python train.py --head_dim=32 --intermediate_size=128 --norm="rmsnorm" --norm_place="pre" --positions="rope" --attn_scale=0.353 --extras=["some layers without attention", "local attention windows", "gated attention", "capped logits"] --init_std_o=0.0 --init_std_up=0.0625 --max_seq_len=1024 --doc_mask=true
Each number is 128 + 24 x the weight over its row's rms, rounded and kept within 0 to 255. Layers, rows and columns count from 0. Numbers have three digits each. The size before them is the row's rms in percent of the matrix's.

# down: layer 3 MLP down (transposed), 128x64, rms 0.134, rows 86-127, columns 0-63
# gate: layer 3 MLP gate, 128x64, rms 0.168, rows 87-127, columns 0-63
# up: layer 3 MLP up, 128x64, rms 0.155, rows 87-127, columns 0-63
down86 083:131126162143142102113147126127116096167123152155138121103168090225144134152123118137131125131097145096106134159120105136129152128150151119118108139175136145141123141108178120163106156138134110
gate87 114:121145118131138128140136088128088147084109121133142128138087132130133172149083130149147100131137132066135154189143149130166120128077142128105160144165129120095130117149161105143151148098132111
up87 113:138107137145120123142097091143106095114092157141142150122087142146122118078102138104153162125144099107075147146142127123132130138071121117124154109113131113113134126099159123108149157100141055
down87 114:150116105118086092167132148133143108120180137112130162084154144106137160120106159141150135138168128128133129113122086100135157101094112166138158121082154116165146141089110117113116157145154136
gate88 096:117115116125103124170137143152121144143115111106141103132135055142133146150172139161123119098119133122159125101134167103152130129120125155125106071127132134119139100113098109153090077131166177
up88 098:103128112118081148110156164129151111115137158116128167173117095140113112149178193147161112131116128135080169120140145111109117118121115115121132139159108109124129119126105141119108095170077117
down88 092:091094126107119118163083108106137093122127155114151131100157063106149131148124112126102113130107128142125145133166106151092164148096157087124145141125148152135149111126112079121121126122184151
gate89 108:102107111138139143100138071147173125121133054110144104119156158124105157116108095138140086118129138152149111072093128139133126113146124106150153166109122130148157137173138153121146121122148123
up89 103:151135131110126101157121124093117122119130146124124162173099081131132085156112173128087124140090138092110165184141147139146132173117147167113089101118125154132090124130151102136116126150123111
down89 108:161162142180119118150155100127150181117113130114132136112168083094094138098131135124131091114135120127073129142090153097097130136138128112132154148119104149158158092103142126116136132078128114
gate90 109:162108121171164156167141095101153126147114138120155134129121128099152147094121110120119114106117106139089175078114154119110118134084094155148117173132115160147139119131161166119113136105160103
up90 117:129147111130133137093142166169139139139124170140151130129094107116136127122176118111128145111135184122169128110178125104124109140158166151171097119128144103140126141116126131148116118151069183
down90 119:112093096152079097169100106120134100153102141087148151149138117118116158151101163134115144126138142147127086136111131131102093097122095113081136143109184109110148112132130104111150121135106164
gate91 109:135133128112157101144114095160155122069094132111074108145127115120159133123126115118118093124099102110116114135072148114160144125089104130117124163153069115135179118135134149093144122113142131
up91 108:105145118143142142093116121123164114150111111131112130124169087151086163152155111170132133125087110131117129148135160114143110109162135126160183101110152143110167127129147074163137122152120087
down91 105:134129156124133140108140098121126173150082122126110101095107107174171169105164122114162115105118112102090144139118125114118108128104098158160079134162104146132131146143129077129121166112119105
gate92 110:166136064165174111131185114156167145121135090145167121136142128104101126135148130164170100121117128132136115150115113080106098114143133118085132113144128138117130129139141111128178153122111122
up92 108:074108142150156118146117146124111118127143118173119102169136107133131126126121131086158147135126102092103120101126108202146144137079143134106127138099158105113135091158094099109129132107089135
down92 116:090124126162101120140119124109142111129171120099091119107091112130171120151097140170143111133090069091090113153130133140146173111106152114170142112122101155114151117146172126128144111137115134
gate93 093:117133139158126108140118124123128124104139135091193145122142158121078167132114102137159070174126125161098126138136136130125118149122124117113146147121138144113165127096149068121151114133096074
up93 090:138115129132134140108130168103098104131103116152101146103117144161129180140136093169143084138110118180137091108127134095147115133125123154104145131117167159118159098124104083132170159128097148
down93 084:128169160102083153159124131121125142158153137092145112136206143152127141114115117099103134155140126135111114118156135118152077132089096123133154128147136099144128125118123092132108148183107159
gate94 101:118075157124131110134131130158138142115141147144143113130128174137106094107103146156140148147143090102134176120085156104148072126149156129164075134135099128145146139101115119085162139126120149
up94 102:121148128130112127132172134134122121063154118139106149156161127151120134135140128108146119102118177142124133120105115146073155128128127107120129137076143145169136098102173179136163104114160169
down94 109:099128121178118120114105114120127141108120169157111116144084097154113123156142096128119098109143119077133132143154125148135191107126151150125157108168146165110143108118133130173086167106137123
gate95 108:137135097167145136125172127100136102133068115097136106128146137134086115147138102150166118126130103126164053119126157120133117119140110124133124125121100129119097123124095140122168100066136155
up95 103:085156132133110126116167149139132103117110150122114142085150143138108144170164118139124115105113070120207090167138144133165099103126130131178148128120156107125126126142107147143122108121140113
down95 104:163146104094099114138174092121161132125138112127109168125141162150086119134095129126111118109149144127119121134175101182121136094171095155118121138114129102109147148090147171146153105152115139
gate96 100:160095125140151110120142102122185125168134101098146127142152108119134147156101111147146045121145106101119143100113147163167129117121142080150113151125100129139159094115141122122154151133137115
up96 100:101116144121106128189112107157137108076103152158104119133138153143147131102144132132099157140136125142160163160123129155131157109122118096092159166161165159131109164139111098123158166137131106
down96 103:132179115156166137088126130133135158126126137164110125109126114145114088169149130117153133087112144144131091154087166140138186104123133128114138176109108156122124138147171119149096128099147100
gate97 092:125127127128109138147141114127169146115150145130138139109150124156178155159103073069164121098132175124089107133164118131135148120118120140115090172115143140108112162097096173123131102140119130
up97 090:120122139157152074141107128129104133164138107145129129163105152105106096098145136148089108172142094126140186138100136139118136118150137127151145143135115095143144104128179080100110169133152102
down97 084:139132156161105137161109137133147131116100127120110099156155065143127140127128174120127134091107182161106119138122141089137121170136123110091157129150119140155149111085148144126144114068105132
gate98 113:134133128130139132108155082166132144085129097113117114158107146128131119146110161174091053119131115049138118155118167134127149121122128135121129135113122111158115120120154151115135158090144116
up98 109:117139105144122115110103181103121149144094170121108146126161117094117121143153131094142123137137176166099153141123104124108119122151125104144060114133138125106132130126135134114119130182060106
down98 111:139163125132109135169138092093165114116146117091120144130141135101145185097115160131147125159107114087111119101124124117128101163115115166117107154114081154166114120123123105124167121078142099
gate99 104:140126133138138108089136089116128135073109132111184139127067148128137119102136151133111113160102078128141130156116133109161161073115130165126127146131147081153117107131109139120138155101158139
up99 100:085152141118088110093108127083112140108103118119100147112112130119123133097133169124144118136128061159148178167143146122125126121147139130100168099139120136162171128116152181127139152121141142
down99 104:106163105130153118144104124040132135097121148131116136150125105123068139152143119151140120151143128085148147113164102126138121142114114111083162165129156150119116108139147117108143141154108166
gate100 100:134074144167142128132141112122154117125126099095130153165145113138107075135115140116166081121148109122083134104109100142100132131103105113124149149137110130149157061119157148120132123076144122
up100 100:143151162118135150111165122135130149142158163088130103160150173125133098122136151098123117103126134109172151125107092121136169096138115159131119141121112129190105165168138165144103163116144111
down100 101:082122097105153129108112137144098097132131086168117127113083101143121119136142102152126133153080113071108138115127137113148162117108152170130098119157094162130132101103121156151108154092120138
gate101 086:113135113183115167134128152108146107076128139119167141129108129122154096139144119164110135189148182139099140126148123184127139105149116173111158127129094090113109121142140136123102112132115118
up101 079:111154120106081121111163173109123085092120105089121161124068132111137127081126134110124172127167134137096171138128133130147117112110119141124135117142129075140132142101135171098128127115099114
down101 082:132118135138098110162145146078128174146096161116123089116131137109165154174127118155139125135154105090123116136146121158141121135154128145116102121122181162094107113165118127094156105163168115
gate102 088:053123130139144132118095146103104116112142139109165143130139094105156116089130129123115100146151121152148138127121103136157167100144133146117120106118170151132152122098191073125148137136116165
up102 090:145089132142113113153084113139130169166140139178122104139100152156126170141124180163144169108100126125138132188127102135105113139106131144166127151143138116112143131120086169149107136140116127
down102 087:164178097167160115112135124139121101122139140170114158152121139143109146121124109154141116150139161129112154116100083162138137120120090149152156175111107139098149114099121142152086151074137121
gate103 102:136104074165129144147135140107121103178146152128129132098107174093117103107151123165099146118108075143156124115100113092156112104123146116156145113124139138147167099161115140116145139099107160
up103 101:126119134115118090142130105144123126134118118151147102120179089158149156158168151138127123151111171133119141102174121105158152098106194116153083131102086094134123122135167103115134134125125141
down103 100:089111103143153136092139189129125116121108113079127140106095143103112114143119140136116113150124125173127131151165070120146106101160138093107110125142110140149144121108115123180114176118160144
gate104 086:124140118095129145155131121136091148156131175125125132177106173118140092158108124161121169147157123122157120115109122094154151132095166125093149127110113134139124137113171111133113128193155163
up104 089:147167112125138128115132139121187115106123142121163136134147175081114116145135164104097111136126108125159155100090145118114096106106123129073121109161120195124138137108116171127134125160123142
down104 090:133135063149121076135120089147085130152153133131135128158129144134106134099111117083085110128129155108141098138115121112115106144140156108121089133126132112143106122144102098122143181131065150
gate105 094:123122101148162095122151160125104152121101121136142148131110139097097110146123126172115143167147080140140100158140092126188146135133139166158148089091103088143166118119106089121132138136134142
up105 095:109133118146126124138102140097078122092119151130134184150130125088130110134133122102110131140141109159135121138119178125168097094142124127133183086127129140121163143164123160144061121114146152
down105 096:137110119093126081115154124130149116142133086107134115120160144113114128144147136131143119135139135057116115136147120165102099129129130109104152108116179115171125187116098142125167131168175106
gate106 091:133100113112124086148123085151115109121144100084134105116168163101160133075111104131143097165116135123138149098109145163145143102124102121132158144122094111145098150137160176122112107131171122
up106 093:146128085125129110170221156091121100100105162124101140124137105127136105111139099154140075138141157142118125109128150112173125123109111110135143150142148153135140134173113133127135092130133138
down106 090:132125159178140122116114179113146113088155182144097125129132141137132094126140112144111151117062102109165163132165124167131155138076150117132112132107126093112124152098125101109118122128130122
gate107 130:102115095159154126166163089169108110099136118084113155157109110092143111186124144146146072152123147087124129146106135122119166145123123121146148106155129122170126116141136134148147156112150117
up107 157:162120112141136133115088072157123124142124092101128143186154166091186136141122141118118120125102164118124098101129139128125136139115126143140123101174139165130133171142136144114125164114096084
down107 158:132122140084173154116142143128127101133155124083146160123133145080136122123085108198118100116162142095111142133107092134114128099168086148125098133128135138139111133145104180114123108147123134
gate108 085:133149115137131088126108131139098088113102125136111133129128163132123108100129120190149092170144104170141115140126097151165155114109155082140164108141114156155160125150144126124150138092148079
up108 090:126132138113111106131099107118145105136141147115142079106137151119116124142185138194094112108113091153112136096126143127164164108154128134133171104150114188113143080130111107116160127122134129
down108 084:132124131110128130150095146125123093125135124123102073138171123212168093129124124143122131130156124132082142167169126122144107115118136126162117105150115124153121140109182113096157128152116102
gate109 098:136143115132137149118113070092097161146141166162099109152126167109134155090126151125109104112104127127117092100122137146109179108125161073122178139115117143143093119126147117123115113088124145
up109 097:120130122153142074132111167135090143087143106142170105121125113145127091136130094152133143183132120132113164124121120121133108112093105134130139127120162159075099127150161079122169155107104120
down109 098:128096171179136131120096106122128159100125125052078113103140152136112107154148139160157100133129124120113162146103112142129123094129162133126122165142116142141131159166113126102140176118126139
gate110 096:129077105101175152158119115133119161067144123135132073146107111114088120151106115112171079143114137104097139095109118108150128125129107124134122140128104126141119133129173119088107133158098138
up110 087:119136115112192138124098114179136133114162117114150114119098123107151096176119095117164111094133136146088110117121079150145115158124103132150145111134127163127133143163139146126112155121099073
down110 092:149098119093081154133097137147109075171126114113145126153167144106116114122155138146093151107176117143139130138145155085137099091111127173119152128119154143173145101115151099126132143157125122
gate111 093:116147111111147179094130133132133106079104138103117107114108138069089091155151141113137094124128124124150133136130112102152102170081112111135156124185098122154120141153152146135118103146151147
up111 087:091155128115162147118132148152074117127081104143127147124104139118083102167168120132135109111095116133161165135165104121153089155083083099137127087113102119123126112132157151126115141127130131
down111 086:126085167106128135136126131153145108093133123139126138129134128085096117115107073166156116118126132104093138092167090137154108126126116117170097146113141135153114108080112129186102131169133145
gate112 073:149087168089087074128135140118117101126109127136135115093160134117090130120098108157143128109155096112148141126118147151119103150187115127127131167157169111122115148118168112134116082148155123
up112 086:108093161130151144119112126076103129129161198125091091137135126107127108078121127101131191129127102131117134112140114152138166080143103101136129119132128121133125125160115158127123124101096160
down112 077:113134147112114131101137139117157110095135105117153144102101099132130169182131153114118106114119101112147108129104163133117128176148078159111109142133156124104082172161149121114143082153166130
gate113 114:114085120136120163153196131148078122132167117137124141191094150124116152130123158139131151118143156107177116134112160127131138130155132110163125134130080116150140128111158129120170112129159134
up113 108:121111125120141096152124140112130133103153165106109188142123131111088139146115100115111173155155186102145126150125181144142124137157168129133097104132124155148115157120104091114109123163155157
down113 115:172156131139099096146133118131137126152137092142131095093145169131168124119159078099150132121147101106096117102101164138090125139108116134122158125138158165125135150182138142108108146180126122
gate114 085:127109135149103114117127081160060127093133149102157167090127150130112170121159151131088117117147124124117115141131143147143119154159132093163112147145109115108176149146133145148102090149131096
up114 085:096137120115126131064147108156102109140123133090129130133138174089122133113110142145154079165153121160121160111100109116091140138062123118130134135118142142133151158135170130148109097137086123
down114 084:123099143098120116128100117148114152112146089150131122065132125142091117111107106091111121103133157128110118145122143163119140167132122078157110152092109109123123162138056118159102137101105125
gate115 085:140096110104095079135121078112065157115134123119088132108142143098149162080136115119140117102124141099159099116118112190140093116113134146137114120118159124147110137095149134110129152109152136
up115 097:133117140125118123166129128122113129121131154167164119167094122145132106117108166166112134158121116137154166130151125126099183162187101122131137143110141150118155134136126073177098131162096118
down115 089:144179065130099124136114119107157097094139129124101127132124138069143119136115146118164106104139136154145088121117134153139104092101132155141123102119096100135130111145144167076149132100155097
gate116 076:145184133123121140136118143081150115151138158109156127123146124127127141156125123144098082108102158115139101115140167117132171107195109134112146124133155166108108155140100114143174106139093159
up116 088:090147132183153163127108123117199104137184099122116125120104144119121146162107128139128092106098140162087104132120132119121113136111136124098122114098161123146121135155138173122153122126144082
down116 083:101096167137106110138152149140117137136132157159150151166149146146144168147094141111140141130180138168133108127139124146179118065123101160146156128114138131130131146112148083148161107164128114
gate117 107:092098090146136161105140095167084128099156137109170093138111177107104131154157143166141110108106137146150102141131146122135135105129143087161101094144145123122161123134136178136102122127140113
up117 105:091150111119145113095128137132103066115157120134131151143133141102110101124116146131138108154110114113127128198083137159120172134157150133124103133155129184109155114117121103141147175161153133
down117 110:102126124107090171146144150156123111130100135114149115083153190053133094141142126130148171099104160105148134117152142158124135162121153082144122119131139138121149155121143140121104105138135131
gate118 101:139123133136172145115145107125154128071123119166094114147176091128103155170122114129138107136103132097157131154122170123108092148113128120091104174114172121143136132074121129151151128127103134
up118 101:105132136130108138141107107101123110124114115122101115095151120128119169130131071139116125113074138118153097168110138112121114137189154122111100166109141141198142133093137149169135096130106117
down118 098:136124144045121141140119138123093137095117117168101133136134120106123132142141132100125147109145143169184153093128145153120101138099104157120123158102147091132127148158114137163103117175127160
gate119 101:097139113155139127133150125152131131112131090093121108147136074114117117160113163119148095086114097101116116159086142123087138156116093115112105140145100135129092168088148138112187115126125106
up119 096:097139126119124148176115109132114124172079098145144149110125150145108142085127078122100142157122128086136149115116140148127098119156171101081134162137122115132099101145112160153119109176123106
down119 100:123191125131173146127111146131108118153086098155143101106124120102112129154138147123176143164118144108102164125105121109105152178126096080145132118127108121145147124092128130169130120078136120
gate120 104:119114099140149113129170144140119116127114047112155143142108064106132158142121152136121142135089113102126096130066131118148135131093104092132141123145103118136143140161130168115149152109124102
up120 107:117063158132137164103098113144119125168143122139135153129132122101096127129157088139109156139153147122102113164184133108161111092141111101116121106142140157123102142152149106152107118150105076
down120 110:122092135098175124127129124170116113127141116148120129136136106123093139154125121156107128122096125160103125148094100139157155094097158126131132154193133138162129145096140116155076188132143153
gate121 094:105156117165216145138115132128131098135081108156093147095129125141113101099133131117116144144142096106174140102106149141162119075133137099112128105159120142133086131131142102143130132132143113
up121 093:125117101112173094144115098131117128115144125126093109140157159139139161184097134123139142162173148087150155134118171112142127152128112099149102160162113106144086118140129146169122098157102117
down121 091:137145096095108106116127116108080133147114105147071112130106130141187126121146087085129100086133147106108150163106136121120139185131125103142115106116137138146099106180126139130107127128095117
gate122 111:146125112134176148153145141118121148129118156128144142149085113103077099155138116166117073127167135118113165091103152139105136118122135087125146137145138108100143081180127169109121135110130107
up122 107:119092101153130144108095113107118150126111155113172095108137109142101139122122107125084126115135077163115174080110084139114091133153164127103112110101135104093122104137128149112103096139155144
down122 106:138104131145095084170149104120138128136136146093148144130163107146121164141106146112116124116152122170132126169157096120176069074124119156112136106116174115131148115094132098135139115156134113
gate123 086:096108130122146142121124142115140182135156094075136119085097115120098127118127155135114121117112099175087133128120140113133192159108125125108100135123137123107140120119093156095148140085128180
up123 094:116193134133132153149151113107151079115101059122096140141189131098153127152119112108138090108118104111127111118099143121102125120118124095128114163143111136141118098107144165139146160133130106
down123 097:168062104128132152136124140145124155131144111124105147133115153116119166121136139139154124146129144124157116138065151149138107069154102156092138089090157102140152131160114130081130116139123109
gate124 091:098128095178096122089133121155135141129145095084089130115070131128143120155134137113148094119145135100143116139109148100135128139158083133138131133092142125114125076111154089092132116090156114
up124 095:142104157114146155165137101121141112122114117173167140115171107144127154106119110162133150131112135178058116135143143141103105109120140086130124140137125148177127141151115170110144154161095115
down124 091:105149091123167157133119108156128121131120132096117162146116111082149152131157094148121107145113114107108156111091118134176166125100143103156135149098139120133088120092074160122150162116159121
gate125 069:120132162110144143121080158146125104150127143147130161114110134123144125129147095132128142136138119142106154135160126151164129136120076132129134097085169137087163154126068106153123131156067163
up125 083:133125121131183126127158161110103084140112146144123099116111129124129101099138153168138051191122129146139106091116151101150118135109097105151090139113116130132150123152099162142126131123110145
down125 076:119187187114117148139078143125091110129137154164123132136142113148133116096109121147094106131116128142105135139162133150139106115106118115124098089096156100076104131091116121167119129142093156
gate126 098:132117107129130128158165143120126095090116126106100112145100128136114132138149118158144110164057172128148110123111138119136139113125113130131176107131169199114144105167138110158168124129097125
up126 090:106078118113104124146158103088066119166088122121130109135131156098156131140129127129108168129142142154173116086111089121130138115145111142161131119145120150137153108171150075135116132140122157
down126 092:105135148140095142139120137102090111169103113142174074152151151139160124174109162110116158131133107145113106145093145138103087110118169117100104132168147133097149121128136112103114148165153124
gate127 106:164098115145125121168156144142116151149122112146127099131084126119095065104130155131148117128055128112131149138139142102125095131081099160111131125114129167109148144122119119144151131081139164
up127 099:137129116119161169165142123114126123151130162142122142164142070129142113135106135086120105130091115103107190066150130157172112116137115107098132159101146113123111105141126112109105101115102127
down127 100:157125147146110122140116152136168138097113111102145136115160123096060124173116142142112111150100135121116134135180090125123152089134129106135152120141127076178181151141130125116147159124129148